config = dict(
    n_head=2,
    head_dim=64,
    d_mlp=448,
    norm='layernorm',
    norm_place='pre',
    init_std_qkv=0.0154,
    init_std_o=0.00272,
    init_std_up=0.0154,
    weight_decay=0.015,
    schedule='wsd',
    decay_fraction=1.0,
)
Each number is 500 + 40 x the weight over the matrix's rms, rounded and kept within 0 to 999. Layers, rows and columns count from 0. Numbers have three digits each.

# layer 12 MLP down (transposed), 448x128, rms 0.226, rows 134-188, columns 0-127
526488574429458471527578430458520520538528502506521420461462446610487539528492442501562453559534488449520414566452478539431485518500475550456482555483423489484516462508459471522508466501588551527603456457518460478497519582504496485443551525493427462452545506601544490533552440513489516420531533533494516512549487399480407425470502522485468492510453528559547512494611527380541450515506
481486449461537548404559495545493496408451552453513438563493464472472481504526459509492544487494413523458487491529464484504460525490454516461519542447502498489499522481490457533483503519556524444475478470522507400431507457516481453476515486513428501494504465518512559413554485482487461518524494446509501486491481557512503551507524470541554497431493437557484564468511426490512471566527
468541511475551499485486594532480443508529567489569477419526457467446485499502469500557418435518515498472491471466520470485538511583477494483445564516513469535503521432444502497470475486489483520484429478474491466518517485507544532488502538468451449469533444446479439534480492521536432462458501457528489466494487483490529542532539523511485485487504491504502476529483523443421527459461
569490534466542533583467514464520571555475509501526514554565526434539522519526434538465558467509530457462567505500391561487444511508489512489456399532519507544465484539531522526515463541550372515596617542519528483446531518473526422509578544433477447456508477483492469504483498439542441432556503516528572505509406512506476522499556510455510601459550541404509470499449541526537453518439
549490535504532549527540491565466501478498519501534555524458465468478444484433445531533479464448537561489548474484458494546499460481483487472460490519517513454542502600525463481508480574557526511518488497556528501467503526524522478461499571500488471496453477513511578488479516494505549479503526474463504452482481481445445454566514505492467520472560539517458482457487411520480510486455
506458487498454583479521523487514518501453579462471455528545512454503495491477477544526527505450500485470446531493618462548537524479466460469505529480396466417459496453571520491427491488563508487491463467501488507517470473520431443484575491543476520541484518555621515485532495481493471524520465471512578508503547508512463514496543533552511494496455459529489531480478550546444502508513
488475481496566456501503448516491412451516570505451493465489547457513549472465548417488529485474479410435498476508479502458573567430502531489480485436550480515523540494520535519483459468493514461492489460508464457523527481498569466515530390448504504456486457518494488425502550451508500503447540459464524471522472522504558520422485462438476580550492488545484475531544398521448565571499
564558517474497487521438464485475471573547545546501475475488484538564407513533504447463544525528527526491458555514539503506490497486551494482539497499487540451483502525565555466473480403519530444502486549508550524541515386504501431422467524493552532441518524474478477524600534478575506522483448566552538519503492418482463500461534511486542487500540476470478592446483570470495479431460
517485460499445525568562524449558482525495504453491489477543518508445517505551553489511523490521550490484498520488507455501512499556534394447469448531527458491494520494409504506456473536539491506544444544529479546513446504541518524512517437551474499505516466475539521459524495475515511518473514498472510504511474511502526438472493459540515490443531513471500509464512478488532499511544
479548509468537549515514453491490454505487508514500470529502454455496515549546500432497487480534491520481501476539476501487524479473491535518438511467531498549531519462470527442495482518558464549498479480459454541447479492516508483488548504503501486500501571523532488462457490476510487469538494492458483537477491539525603422526427458519479529506515534475525446511495469450469487545510
506459495510532561540517571518499545527575476528582435485503545511487500474525540486485554477532550590489548446540479490458514497469486433461522596421507515559456495502515460477495499505520533484533530441472501491471444469449465469482507463508544528403427521514454488466491536530533490520455470455563463524449522514505402489465520502506483467461484498547508526511453573468633452546509
538502548513449470484473493495492524495476541509547540534538451488463477505486519417483456527463467465530425433512433491482548520499470515582470543471563538557490545474444449519499531526502504529536418454518559495547473510475525534506509464499517477472547564505515529508471475476443515518523505512477511487512551501475486445512497553503461471472408522516480602492438500474536525504527
518422542488470520550503530516506516554509522507498579512473537487498530522443512498488492568517520538454497524519408454488497503512532569497439450518493487517454481482482447471521516530470510518480470524488542470411488528488556523447480458513554499454477534516474578515494456455487519517429459490559535462431481503514538517526450465506516520511523509523521489541489536470520398456522
547544573486420555532444513509471477607553508494484514467417549501444402545517567430526523522407535482530481489457542493522544531473443453510463521481527463541498546462460552431429455525471491511496450516428398533496528535442535452466423589546511458497502448521511481521454502478521439511422482489459547507419448492470550463513556419513510527474504493507463534490553496521400530546502
511448521477478544506549430430538433523542528549523503541421464509523566559514495544487511489468533523478502472500460448570524493530466567558482494456443516502528524528511490495491474455529476510490493499529512451515521479427426521477495581451467523536503515501522533462449525513518527560555491485508444533485506514448568563497451488455476502529529492550445534499536558516520489558502
480506528478484457543492532521521437485494533490530476459468492477520604435435518461545487486507450520524538461545495485495549465524556523516490506474500470517497527472471481495494527532474462601478495484457502518445481509492491517529481471530488468501496530476567567522486485417523464500450498522441484546553477491586468485502489466482508566574489498456494526495537530425528508582465
512480526535517569511445563504472532529519518483558552478536610490538511532566509573479560496491491521520416516473520543514529493527471546512505430528507505449502544448505496493476525531510516511513504569547499437516570450558526456556510539546502551491480563492514529545482448500574487572508498472537459515511527543476462591538487612531509512517482452511485438521472534548516483481435
483512507549559579513492517559542513525514458516475528511525455517511481494480479484445456512493567536551460575482548479478515524466517501469530582536569484520448426497446480475526514495460463495481488514574476471492498440470478587509473571498403504400467425576456526451494527464411503489462502433545563538421439427471528478425524472468608454460552537512523439489514558550522457446559
486539499515550443546437479418452476489469561448498514423512483495539536563550447507515562475520510453495510496449518430485530546544503542461415463539569526533516559533474439512525522521542464478486514518529546512424404463512467520500520470449418478513480498529543479485580489471474491444524466508495479481558499528497545495469431461549533509496495522523563487450466466520533492544484
469489486490477473452532486566432469614558516516476516530486515537468458536429530439525488494449585492528567447405413481516539478490451549472549496479551473520511444530470431513401493538541529558511498578544524442495526491440571496496465426495563454512477545497550562459554460481488440414495462489569426472471510481502522543493610568513506524473411498495516555511489521482408473439451
519450470467541438438465527494449527461522494489540483527468441559478432473554440588456513458526483549461480539483477541473531522449480493526497525530552457532510566525516525518463543460547504563549458551541480563484472469541479522478506475517489511538428463499443483432520466499469510574487556475429486502489485560543539489480453533483484511460557464467505576490473461483551438512513
568421499420492520418470613426601478451546543465520583488478520525487512559497508548461491437512478471472530575501576425524486490459537476379489410498434465466457535550437563498504467530478451521518407563520505467555563543560441475590474503505417555515487527604506425543587502466478444418502460528499503492424440519489466436529453584569445452471443557594566550512407558526533513489507
542564556438541408510554498472505484456518420463504488508559505462451484521483519510493514545454497460491450476521540500512483433505449531463457492476500519494497468458502492424542454531514482470506493505516514410510527548508463478523505546497463550464549469473507518507433424531498535541596480577485487505514477511539500473430497484498492520505449522420519474496582497548449510477495
544578463532490462523464497546527522495475476502477490491473598491478523515504523459495479500504475471512469501504433526512500443413537557537493588491469482547498525487426531467556475406514527572507512501456446473498524494536548462536517504508508495456605536491481494511505493532544551472577522463430476549501495512429496503568431492461529444458548492570435452441451525439464517528545
474556551491504489482489507576578504428426496526558489507451514490573476541563479450492519538485512459582568487504484508581544556511473494464494421503548476545541503525466532489488437446517495540537439484488499539510497498461428490495435499530468486488534432515515459453493432506530453557491470465434510467536463507556536476486551519448472503439570491510485458481460518463515511474585
505496599568441478574484448540465525468476552465507514408498443509505446467526547441570472571469488514482489555437426545531437490500551546468513386444483434383459523475506524516517521536546523547490488491543465422511487519536512513439492500508518550525420502489460478472595499530472415450488467493526508548405517507498538452534495449468452495497535515489500485517424560488545570534464
392536578362489553489489508463507510433409502569485478505478470476555615539538471568478477505509503570528439404500469444490492523437475483494575546442510517558454441517436561513503463525465512516517506459447501473441478548420391548469538548526535442488580488518474556573551470484403545533465474532430538522518601528541446461459533458448484499532515575442492487506488553491464543477529
503503458522536432386489519474563539505471482547482504541459454538483496503498426537479549535502465493462479525506519457541503498482501438489480536505462559459598525509480493514530511433461517472533439463489589449520571498477494434488485461516492537492477563460447540466488502504418488522597466564595575492574470495545482460509551517439479524553515529497509552523474510471540519573517
532500429527441505505524530493517475488564423547553443430495439481500499519493526526579470455482533508555494483551510559474549522531556480508506470583513513437503511535446518559533525526546468621550456453481567459499486515501491517502451481533475537561501484511459527570527526460452467514534481501491463563486459522441519492552463482501553492505478505553416536547524490487470508531483
521421455475522504436512541407535402469527503558575552525458509431484480493524554476494410578482588523506520474463483491509510470512566509502457531447501577559505501570549528505489494469484544489477488506449505518456617443472464503490562424483491458450440455514473485450434506556476396506476478491508533523475482536511516575503497459482487545485501473504427431595481516557505521549539
566579450443517503469545496568496528467460448531503499466518475489509584541493484507489465488533457513469530438467515438489531478455489529464514454555525527546508520490515463536520522498561519482508409452510514492592469465511470453440615462525514601506510502509479487483522504522491538472492437529472575467466476524521470477479525506514492416517454551466597476476523462541426483494506
485524541521485457538535528475450475471495495466505525482462451503516528554510515443559495470456484579553528433518549476536497543497511619521493485463581531468491483534535533487492490548544444539477525396493479427453481537504507464485541464447444517470470505523464533461501505484473454495523500479501530445475484512520516538529539487493482582431477490455509567539531498515525513527420
498484516539440536443496493497442475530481485456452527507521451505542527533519469510438478482523442518400538546541492526534505508560545472555415504461513501513594583496462544520521409456466562503502483569439472531501556524536457445489527536523496492487572538501498585498493476536525490550498498432452487564512582476517501462470527477503442526458550539498499493511543434472540547473499
556492511562546466524535391423434480452525479510465568410579450505474492490480516469480453503521485517537554512517546510529483550562514589536505590490500521542457531587512475497486464488508538534506441424465514551599480481485554496539560525498540622555499543446533481489521416536485487456474500575532490512520509557515489503498506540422465475476448510450514530477536514474478501501452
548502487527505554546495484570424466449576533461461471505443498551449442530517505517477486508456512478498470529476507499496563471517497591432542497518519483521437442494517539465531491483510455463420484443541575489504440544510502467526495594476456454477506457492526438540493498476496461467471490472501534465456480520504515469410481511530530486473535446451545493542462470488458526496576
474500518477570521483489472555541498535541527498564494462549575528446483449508518524456477508510439542532477550414528407504535506559531472466581531487505529535484522495565495541515505476495523521527511510468492451481498461485486581542513512536521443491532527554453546509514456528442454569470506550493573482530500544538492470503496458568451548434478461437533534484536512475521521499513
512512455488412487500476426556538547500463492461539464570492486561511534553534460507432474518468492465468582467496535539526482531456478439482511430482522475453547525407430461470517430512468536526505445452478565574468522581544540506489491521559548457571553503458535484457580505457473533547537519460560434506474524497498497485463490518525514452498538479595461510514546547468575484478415
508474458460439434470523509487503543528520438521545466541529437508430517543513465532438505417553526533523521489461554461485559529495456546552438502487524538407497505460485505517505528487526544469415462463485518573509524487488546524552511493493551455537460527523498480508435502504452459487518504486557475471448536487427447498521510564500512475546524576423526435530510494464503442470489
520452519459498537510517562588523460501414495511514504581510464545482575482453530489546509517563474533523437479573500487527566508496520533525541432599436504502463456550485512506471547453547541545492514481418512489494526532484499518475539455559532432533479421541533444584475491520497459477533557460578486497513486423508500523526453454523536504444502461545538447482480526471476567482453
503417541508477475411536463519497480500495466502435520440493461500475513587479535487467513483502544464488526489509496411521559537470479508559399439430481485525493473500460471468454453576571552539457531556524463487478511502434482487430525474535453486556495472515455513490459588465495583508481468530488545487452531495404528512458522519515553515529489535566522588482501491570504550444492
467474496466491512465477479499473542469494529484543489522560523525564549549526475449496445485518421468533518538507501498530520548489480490484541487531488491455470524458529494451439492516501471422515506479512507500472515459527522473515489465501469577489500538473536440481457573530499481478487471499547489452496454516560556479573372557515570454485452482541432550518521434523515482500550
492460512441508458522516491389542439499426443502461453501498463460496541472520501476454514456462442470525493548549507562544503569447419480428521487524449505499504525410536520558501462441519463583518549480482461504575558533487492489578512503539466495472476493540480504477565427502496447469494458528450502480496463530562496379511574487518505497524563473431439482506522596513512519498557
548477488432440475506512576535525561516573425461472482454502534495536440437569419530489468526519482414481464485459474462493468428506510551483504528598539462503506514452452467476421504516521468449465505486545570464477439517514490511505486557513465485547441488493498527514491572511511559579542450480526541483515501520561468495460521551470493511525480490541543582475503542458479452493528
538529525539500566508480522492530499459462446431448513427426593460493561454457457507442490467526467421580525450491467456500461475520517515509575439472443557469468510479442467531514434479502528490499517461419486513560456435495517479486452550453508484520444512501424405508508527505501449489502479468445525503548475519503517489568501510539492486493475512508502452452548470531504538564512
465476516558480558497487474483435545570504501441466528442536542467545460521524472570507497439471481542501544534446505468473389477497519500459469476545460459504499507514552534446491510577429538480518526497516483490462435515552556556466523534539553520545597486371470470504565502517512532445496507559523503551467488528481473537556467515496553467530536583502475476441487453446502490447541
474492511492513432509438470471477462516466491499465545490458467506579456551494486472515496477477487527483502519563436468507501496482467492421505518471531566506474468520443484535478491572519523601533512525543503499447506495477498455520530453539474511486498500498477529469482507523448475492481513463476457494534464523544521501501501549544485511604520546532452492490513419538500555479520
472534419496451468467589473531516493486538461469589452497487492482506520575494450473557511493451618514474506473526523517427511500504475501570431474463553552521482554406490573461583504573559491485556449493596561509515522518438437474513516409496487562552428520465507469494486427506506488540575575448489447525564472512565466455478502493530543549523508504535489545472553509502495466530467
436453524520485543449546474503475509515489512487556480499422471502556470562512504519487517494528468465515491512519487451490561412550571578493513448422509486571444440440427476587500514464535523522561542534506468523471500448445497554485503490511584516518515472485536588443460434510485512510567488462454541567560489499468534582523472539454476511482510540449533543516518432467436508497504
489441491564463525480491499456517532462478539433491513458405466511485523474515453461510520548508428497460476593479466509488464474518557401464477493498478448470447541498524502464412557437426559501537517457528429515510527414568484432463447596488529527495579572517504535524493546496447527487486537508484480546506567458541501493465509454476439482467448496539516544477461506465457533471454
552497525584508380483544489462473422528472494469419441499542426458488445430471512422549475417366433417477554561505512434502586471456529502584545489488447496535497443442507567469475544551465451494423434507550508478480502496520517429467491557504555595490560484484493493522535468447550479515396467512400496578471513555417518547513428437457477541418400441497542535565463486541509547436459
509501459539504521572500551502543516490468523511512541490557479537500507429526499610493404442441535490506450492476528482522554507498508523466462489468538419519483514474487477455469546547535471515517523537511455481430422507448487520552487487446519492463504555459477539507522444585502460483489543410513485467472474534497493548503502465514566535542471492514523456542487426448478454494489
449513470482472464517515484434480503520480521553466553506397542520436524497498530488546558525446528525481470489498524476407519467507547488553429451436532459514499463486452503443439507485492536444513461553465553545445580536492516502491558518489505503584477549457447471480552511498498442465550478551563532470535434462521498514425556513497488464523545497445514573472518495456524444462469
580408476478447510508448460517583470517529451436513458531473579492460501457495474451472497492502500458593555554558474493493476489491465473442567497530511593524458517476533535472480528507461454456464504457517434504526397545444502573592470530489549504497465519479538539568466514511544491483427486551457547515446525448471506506479470486494445490543449569477516463523522478517419531487425
588437584458536522448552499447531510355475509526501552515526473523491507511509375458539555554531532519478515582527465407495515477481519458531392436507484419493536512508526413486514547457439528511506476476520474550519558548420546568502559574504498487439459553494482392486425411491510549452550524471432437486430519497522512624463507533508460471496516504525503462444566452479560495494461
522505435435571539506565557516534454463495557485416535519543443535520613492527496454491458553537435570501471445534459508503469411511529555495510509476466534544565472471451539488460530526447508487545454519486494458478494528549432549543528540420449525484532435510519512470402466575437485538527476464491514550523551425528499481422473509472521429484457505528539499506501459485521509474558
# layer 12 MLP up, 448x128, rms 0.211, rows 135-188, columns 0-127
484492503467496497491495490514523416495417495380473439395533477451481436539558443466529475524462469524503523462493569469539486465529516481511500504474544480514535490499582509483519539484482497499489523505429472510511449554482500507558527486554523421510468492500477486577489487465507480487492490533485510507508490451537531436558502527498473634470521509472557537521498528482442541449444
435476607533490558515518474496514515487429528535457536572441482451498500502476500509407554525467470445490453489415560450544538517445503541463481445534522540490474539525523578499439529534522480531539483482459459513491509553403541474532490498483455521510483537642501498416445501545477504532478538461434592540549483544554471519447534431524492537458532489545512501512547442488530515497471
500604497533499453458482453469472456503500471474484596546500464513527457521542486471524534511526485553468440450483466513425506467460498502477537549499536438457481474526567467468451481432440505515503472473503558536490584505478577468492568519532510494474503499489508482503483559470461556458457488486523417415579543532513442556521489529458471546530502478484479498444550571481584455332454
471531503510430468491532458500590540475500549425440486471485528472401443518541532418490501496479472583525540450449508469424498486499559504493491504539458519504532550500535510539444487528465477561518511500551533471479523448474456517419451519575531545557551450502495535520457482502545509514531497514510444511530522579516491470505533498480447515413489486460543486544521525501510557499570
433576512445518518453495468521472477483574487499577569504461545426539463515494424473481576534468506429489518442514550576498446505482551481469512546514457498513435575525466486434455519450439481481528497490509484471460508461489500463522519484445506544493490550523471440447550547547498555458511525532516466549532519508481439486548485505527482481507531458537495512527505506477496449542515
395568539473473558452521470431505444557474446511481545516524491484471541536476586450458616521517432504476446396561419516432485539526500453542432555507492512459586527524461477477492493516510439506487483500473531428450576482553482523530525522569509486469503514499447491507555540465598486485522479416519551507518521477539435474499515525562523490482475488554556462474480570526529417452475
467510491507485511453508525464513498478478584476551610484514562511517552518458524566566537510438512556511525477487517516522568546488500523447512461540500470549513514495528457468477462472475548436501420499504529468508472531491575546544452482533547513474475445578449528469579519455480445416520439527550527499463497520480528488473487524552503506515482471466557495481578484542518488495459
453523486445473445506473528426489560498578510535513537493551545495537470524461454507483495473512511482419506492465468477445520464521513461506563572516529538561501500475501498488500514476542459497451541447496552581490470478503473442532483553506484563509449519558525411477469520541531511494513461481545514476491459476549464527546498494452523484530505464527521484503507514588463436463462
510565484511428410500477486472523488501472401474455491512536516524503497514490501496517503534494467517486497468492495452438469453521524459534525518514435501453526491482572490533513497532498519504550484518523605504489500526474542520461510470500466524483471486470506483478516497462499500487503454544519545546448520510406522471516555573502542486513513537556528503573532468500481535458494
494524553472474498502465462482521461520442536520552478498489477471567491515495487444496492493502540451527498516464424564473533517534550522532525490486512460495430483522530536463585559492502534480505430505472462507561476547537486530480585477541492511525548514489485512487506510520537511443502546492459459486535433482457590441511458530446493444501504518490476417497429505501424566501504
516495508570466480547565514443510496459538447527489457502516512523566535499513515564526497482466549478513554495450492464539456511451545547438389419460501499444468503495510448393501490465497528529494512501541473512495540483495471528465417484573433469499427488474484471498480556441519476467505465561492454461493471535527491550530506484566557534468528442427502487469509440493458455472501
457485524522478443533517485492530508476445499497488490523540394469406533460505474513563525432451508454496521502433505545505548498443535505420522465521495493536573500441499550584511409556447498463560457530489494492476484444459482466539533514451467499614524448528518493491480497505513502550549503550435527527439506565481552465450555521551491468496549446495553493487514534502480573511474
534506497519485476504522524525449507475499562565406477462456435510537464419511473493515490498507483621505503522542461498417463523529502538582556498492507533522462562542509516525541420489438466543448555491489451381498504495490484567486491455485528515519518504547495481502496462571484484522480507509517447440523437470582524502478469462447422444516552565465521500539496450501570473448483
520540507461528506540477516543548547461506543431479430596428421541542466545532559494515426571529464483511467505477489454465479544449481495508557554543539483377496405379569552395502480585548490528467510538486516462487527472502492501515496493510466557497510458438472463510537470526413477473487460437557514525535544504470506511559508440494570498453503505488552444480513448522513491488423
490488518531472536521513495517477475546506476507497529510551537497533469536526479504478552554529446511537495458496496472551502507457452541430526487543506492455496467583523485437474507535466484468461470473530562463490513567476476463467470447509427548444555475507521500487476502496529536558518508475500533483431543390478504512523489542526511497451497476499543550539537503439537502523555
524529473485486484523479512535489481476431550524463445471548473546552529480450572434499499523481481509485570500559569418429499514516566516490531507494557531501485478529552506524508504505548491461472484465543491590450422475481474525484484536500394515525485506488469404521514464487505482499446449533521591503519473608536481445453521523479495481480483496536544479478616498463513526548493
545543501440500514521533496545445474494489511508504463425518545539639481452507459488494515541466490580473506495448427524458500460533505500506489549509471487538493503560525483524439458532509418517482495417451524469461432588526512466477491462475456518572518482465533551485498531543471549524524533431418545518494539464507494503444439508444516460435575485545536522538516508448503524441455
483465542520630539535521412504543557491531527522522475554415515509488545469418541464508550592466486528507445465573402495478466535450476481495547516487526536549541471509423533468539492545472523509507545492487521512503481467495494518456433524544391439516528507485484454520521522459472577523498500500462535494423499467489461528482459486471456525506490552535444483507495561484470513498546
455503554451460476435546493479416422437518480496566469588449440438578484453479515525487565435544512556481470532582458532519493458504512497469512505463448500507496531582509518505523432528474468483391574569502523552414500489417533464464590492515549496537521526491508544509505484512513514512476568423447519429531558569511554666488490444502491489442484469484540493471455429487475511480520
464520470517463553557495522478521487482537496537478564499509514443477475506460460511426572445478497552567481450480453505451502514564508506487475476466538462489527456465471473549498510544469492469503509533480538542496572489409525511496445458538482512498555540534453480574461484518493501492523546468507470476465506474498538441571520482525567471476485503474445574415548582520563480501567
456568549555498449527464480416519570489458513475526567520539435499437481525380507528512500552447485489485519531515460483528467509478496478553477517497518493452566495520469476514512512493450488495498488489545578489555492510500482553534526474547522568475497419495534576493432467523482486480498469543533450491633596550469530584551502436508450461570527495522520455514459528472384466444397
407437428532467536509523469471452478530498502546519541582494516443506567546473492523489472562525521568498479501547494517542416456427434470497547547486530485519484444507502492461519517487541430543507484502373504515496472501527485532501503447572470481531518521479496514485551491526486474514585495489557501470435528545434521498528502522498461480500473526491538502508432511462541453514460
499510537474482586543494484426556584498550525454534485463486456544550469455516489479478508448485531503464558508478518435539491427480488479505538486492467522493521502463500548535475502531479479529512464479492548504499530602442490486513536497554491517607424530491476445398531482451526513570490449552555509540480482545577544522532453501468446519435537548493455486470524486539492497539464
476520501451492484546526517500454555497468521493500572515490492537408484517516457518487493514506483463451540528481511429511415505401579481526552509447534478539497503493543451512433547527436515489464491519507506541487435448419504561497561464529521580527473562455483538453470502489513497521479526574479533503525544471518445512552504509546530524451541452480524565481586560501482555518499
496517455489549455466487503436484481433588485487494536504483559510509504474519542413550510408458537541431503493568532484534580455477504556514472530517562491468510478453487459558513508497544514497483538549446507514474427528458519480477477412538533525459470498540500444502419491462412528517496508462483525517494487587485509487479544544469506504558442501461471502523515479484511543491542
538534555476507590481600538442474455552423510504442526500450495594488507496440502432625474557501490531520443555553466516497490555449551491519522485540530530466577519484531445492477493517465509494481511437502527484464435477497486549499557488466488534525576451527587554473462428460405483544438460500456508468529503537505494491508488498567459501416498470505567520477558505556480498491531
453507540427480529383492546507492547473385600528536519555522443559446501425535538455482530520533515470430475459479475520549545537531524473475506454450492502462550465474527514520461507479509478606530505501401490466410536516487529546488484528472496516479498490566548529484489519569504451494442470525481495529515540486514554570470522505477493533502520409483517457483525411540536525586447
571541540525458542575509518503517493547430568576528494566491479505493453503557483458544477525496516441471466502435510490494531448529420530555491531452533555491605475568537538504455490508504441453539452493549538554507524518445493416477446475473474475466505447560490463478479409521567537576473453485510440508469553434501514523478444498506543515508507413462464485446530497513552414513502
475474456403540467540454448422399460462425477533483474508467562428503493532500515532464582511520519549504476485559482503532507479462523508489464418536495519519528500532542499470530500434508567536551557540487546529504442513383450498465600448526503514545541407518545486442533485461523580561519553510482541477541515522453520539510492545462459560515526508484514518482461463479510461525492
487440478510542516499441443453555559492462522483462520580436450533485480479505575523464490458408516517602478531443483592567470503533493539462514543548525463569474485470552543473444434483468443536460499506533500418465500536495465502491469573510542496520492524505480438522541482526576484541441521483585482503494527454498517528524490577463411521535519504485478452510473518499551501483460
511509504466539480539516436452473545537616507490489501501502522521458488488482478494499527436541509455488545532503531564449500516441458532525456556454453528510546497487565569442538488467533473428512517536546491468542451564515465453431521470458431548592516486551483481545471500500454505472515460507461528475467518432524548517507514522511504511530474502470540484530462420472395509468497
392519475555518491511548517474541518442505528472598561474477499505440537488568496499500482494524502487552531494455567463507450468477572474455468534512463517506499523457576491481507531469508500500464426442484447566542438439479468522488517428525517496469502495516549438496498412500527511496458540484546468521490490543470507520554523502516490546430466514562556492508515489499431494490449
526458586536476503496528520508475492447484541550443486506554469521499551464414448512462532545511499508559442502488459479512473469505465499480499565577520556498543528423498431429585526533498492570487529422532514438471487460505518522457508465515450417516528545493472507464441505460621487621492499491537518489530470448478567499553502375550491536485534538565520455514474490524473471520458
518469501476491486484522503513411411520518424524462461600491503540511536440501506429521487500493528491551546538467566540597542542426514531445508484530481481523483466449528492419541516459518479551522471500500471525527522485501491497517536511494427467517508528553505500497513525463467547432485371429492478488575472476472466513515518506456554451560553419460522475555547507484516490490445
507537458539443570460530503517524543476529530494428529507536502566562559470510512480480533541456515586509497445564519556465538524510498461420447538540480455496429445408540474502493513460546494502424456476557504523569466499517545574526404469514481572498482479525483556488505443470503591528433490422581510532515426483518525536498480463463453448536530562507502502434426522481537435508538
457508501524411508535443441508522521529570498515378488522525445473577517492465535452487523512486490468470410428512483486494510451509473587473538552510505494595470501442523466516528535515495487489442473458493471465441374502464442531443446511446536492545533547538529540483543481545445489454519543460495535538574506501492524456447520511510496505543486528549526483442458458458475559492587
572481571550484546495552474437491511464588507534492544485456495555534477506562509540435472565517584547440521395470442500497433462481488498523497463491534495510526501467527501522462485427524451593455527580473555460422560508419484493492493473515457574555462467536502524518563514520501528459514508462499498484518556504507427419463479462458523483474490482493517521490510519457480499475499
515481492553433452562504484487563473469531475528525604549595485512455481545509519477460535474528437472420554530473541526547468474483562471521497524429466371467539543505499535568540509399456468558465497469460545485435541502478553543481513492589499544551517505557491498571499496463459544509473502474571482425496526489547477533470493537475494439438464440548481524529468516522483590513492
440602508514475469469490544503559447490507421433505523507541529534471516479447488479524472447475489495543573576572435540490445444519523502486510450482470470427491472527519541494488516537528531420504447490539535512486414537488468457528539428535502485488562517456484553486524566501486501535463488522372522512381479523506483396528512525511490438452529557462513530602444512479501483494531
570476533459525459417561445489525440489485493445484495518516524487496545432478467437501516520423499564496524552517545510554515512508482536436469500457512538473419550539463494553482417494464476447492522559527529492561460501481533476460570489473467478469445511554473481511478507500535438502520532548429507469467572530541495532441476525453424591461514503520477535464504508459496484522475
484524474532445488457529498533488501451568497552471509504518525513511488435509503479492456466457613464463520527527458538530496445512474549520440462541490513497554559494521503517484514493503511591447509514544446520474468537493530443520428545504489472496524417469460443503479486469576532632459528447497504514514528550532586566501422472524534484502469535501454475466494590507497477565463
509511478569477505480543519387500429465498497471514536469486537516457549502460543465526551564527555588499539508434464482518510505513500469482513516525537441452472494477513522523477439527498566555545437514484516536546543450432551460512496502502512475532499602500424496449556438540520442479422471489560523484548493455492474529528444483435496510517477443518473503484601579520512478448510
495464456467550488457483489449512496500480541449494438572464516481485518488443493598461484506500436547496463459549558488498469475519532500543529479507465458507615473501489516514507492491564493502466495549574517537519448493474453515454532548499456444507600443516557518371451477490480514615536469517489483460545501463525504506487483581407509547539553541473558519479534471448504545434447
481465525418526511479531499541506526440521471564506520552546496441479443502531485488524480608485570429471458504565470495535515478489523542462514471444525586491481453428558519529596531526631456532465552477510563463502489502524514386546557550497536550513515500500465481467569521418518529467433521523516475446524464503502455492505480451476502424497518538394431515488536492500480422537436
512502470516494469397436450553506507502468494519536532441524536534578554522468580489479449487490531501448438523515525457519511495463505504503510556528430478525489508461554525424503543508534506500521546513468490494525447506509474493534526509517498525522558535518463457466478531509481564562525513476535494561491530477514427477523563563447529494504499413470608557524522472532477484508510
511514517444492473543518539532560516531512518401411506553496560626495556510428529492406537492506470373480487506621500540476464571500522473520475548483470475499461463527485494433445523505494447561398510568476497597546508463478479453533498516524469496540517483489473501376462548513450518404470523485485547486451459500544461539460509514480514560489578560434506489456477550562505508536563
512577499483527507546505490485460537553512494533461471575534465459455550493467508502537522483484477539504477483456490526448414542541417499493575516501547462554525513564537504491507428492527448497502541437532514473512472442433618548482459467497530542544498551439487488498528454532484450486513437526501533458502513506427485484470483449519552519547519505480502496518488547506451505494549
571548449464478487525517486512562517529605471472458484533516493548540523472459504496551468544507548446564436584524514507584432479441555434527542474493494494509475494560612560452482476443480501486456531527433518576455407517506452463474476477502431535504487530487507568540450495506516520487542623562489524484574509511463451555481456493495587440469504490491525526451418538468491508506465
439498400539520555468484547432521528438464499534540510570485514496511436508560437449560475560526513551504509446511535565489410504513491472483468490466585582435492526557486451534563514428522526542531466456436544512514553492527507530495491520398486501485481559499413482467446496497550469413526509543504456445505565561532443494524501504465549503492491462472453470447521489460534530455464
548475467507514462490513450503438515511519552489490496448540465441470492566538495534519492446512412439504455459533564521495494581463477474507516519605518589479466547534506475440528464414524467533491520543498582474485514493503526521466449481521451464553552463499508460486503480505549538547547537525584523440452478541442485473504481558514468465510449468424480482522553523494508485487479
459468480435480599441482463489531590470512488491500580374514498507548533529571430505455601553516478485522517477503556449447460465475443533423564449544462524488547537514502448547523483512497433537513466459463505498437491468517527481515493466583501489485512484506455504438508448505446515520544488471467498558518550530523482483587481511500441508434507483491510500572525478426492490465537
488582527448481511458527464494525551534519516536452556489495491501472493534431415526467535562481558550470462424506428530469460523424540469514454505458535483445498534501401415481496540501475562548467507535477551502515541540509466476558491478515442554441517514497478453477524462549492480494539501510498517519460465501484495501407533557421494542410470497522509535574551481441500511496570
507521529525467474507524498519409538481510497503535559503530514566534492485481520484457492413546569476453553507486543581492476430457530492514490592453498455584499519443531551498432481485570430429517538586504467385583404492451491474516552514513490508566444466527483512486515559561503496524535470439406453528543535457505481405454529481487538495441474527500468514532567513461495483463417
567452479404515516472530531456441504467520491511496538508433445503536498457486554449504481540411523435523518591571560464518530527504474474542505537554513529522505550462537569425594440513551576472488545590522530499572522595467513471463488482486516509453480488513502482478561492435536582529504465502496507481539502545518473468446516448418468526457537467460496427524461487446518444467480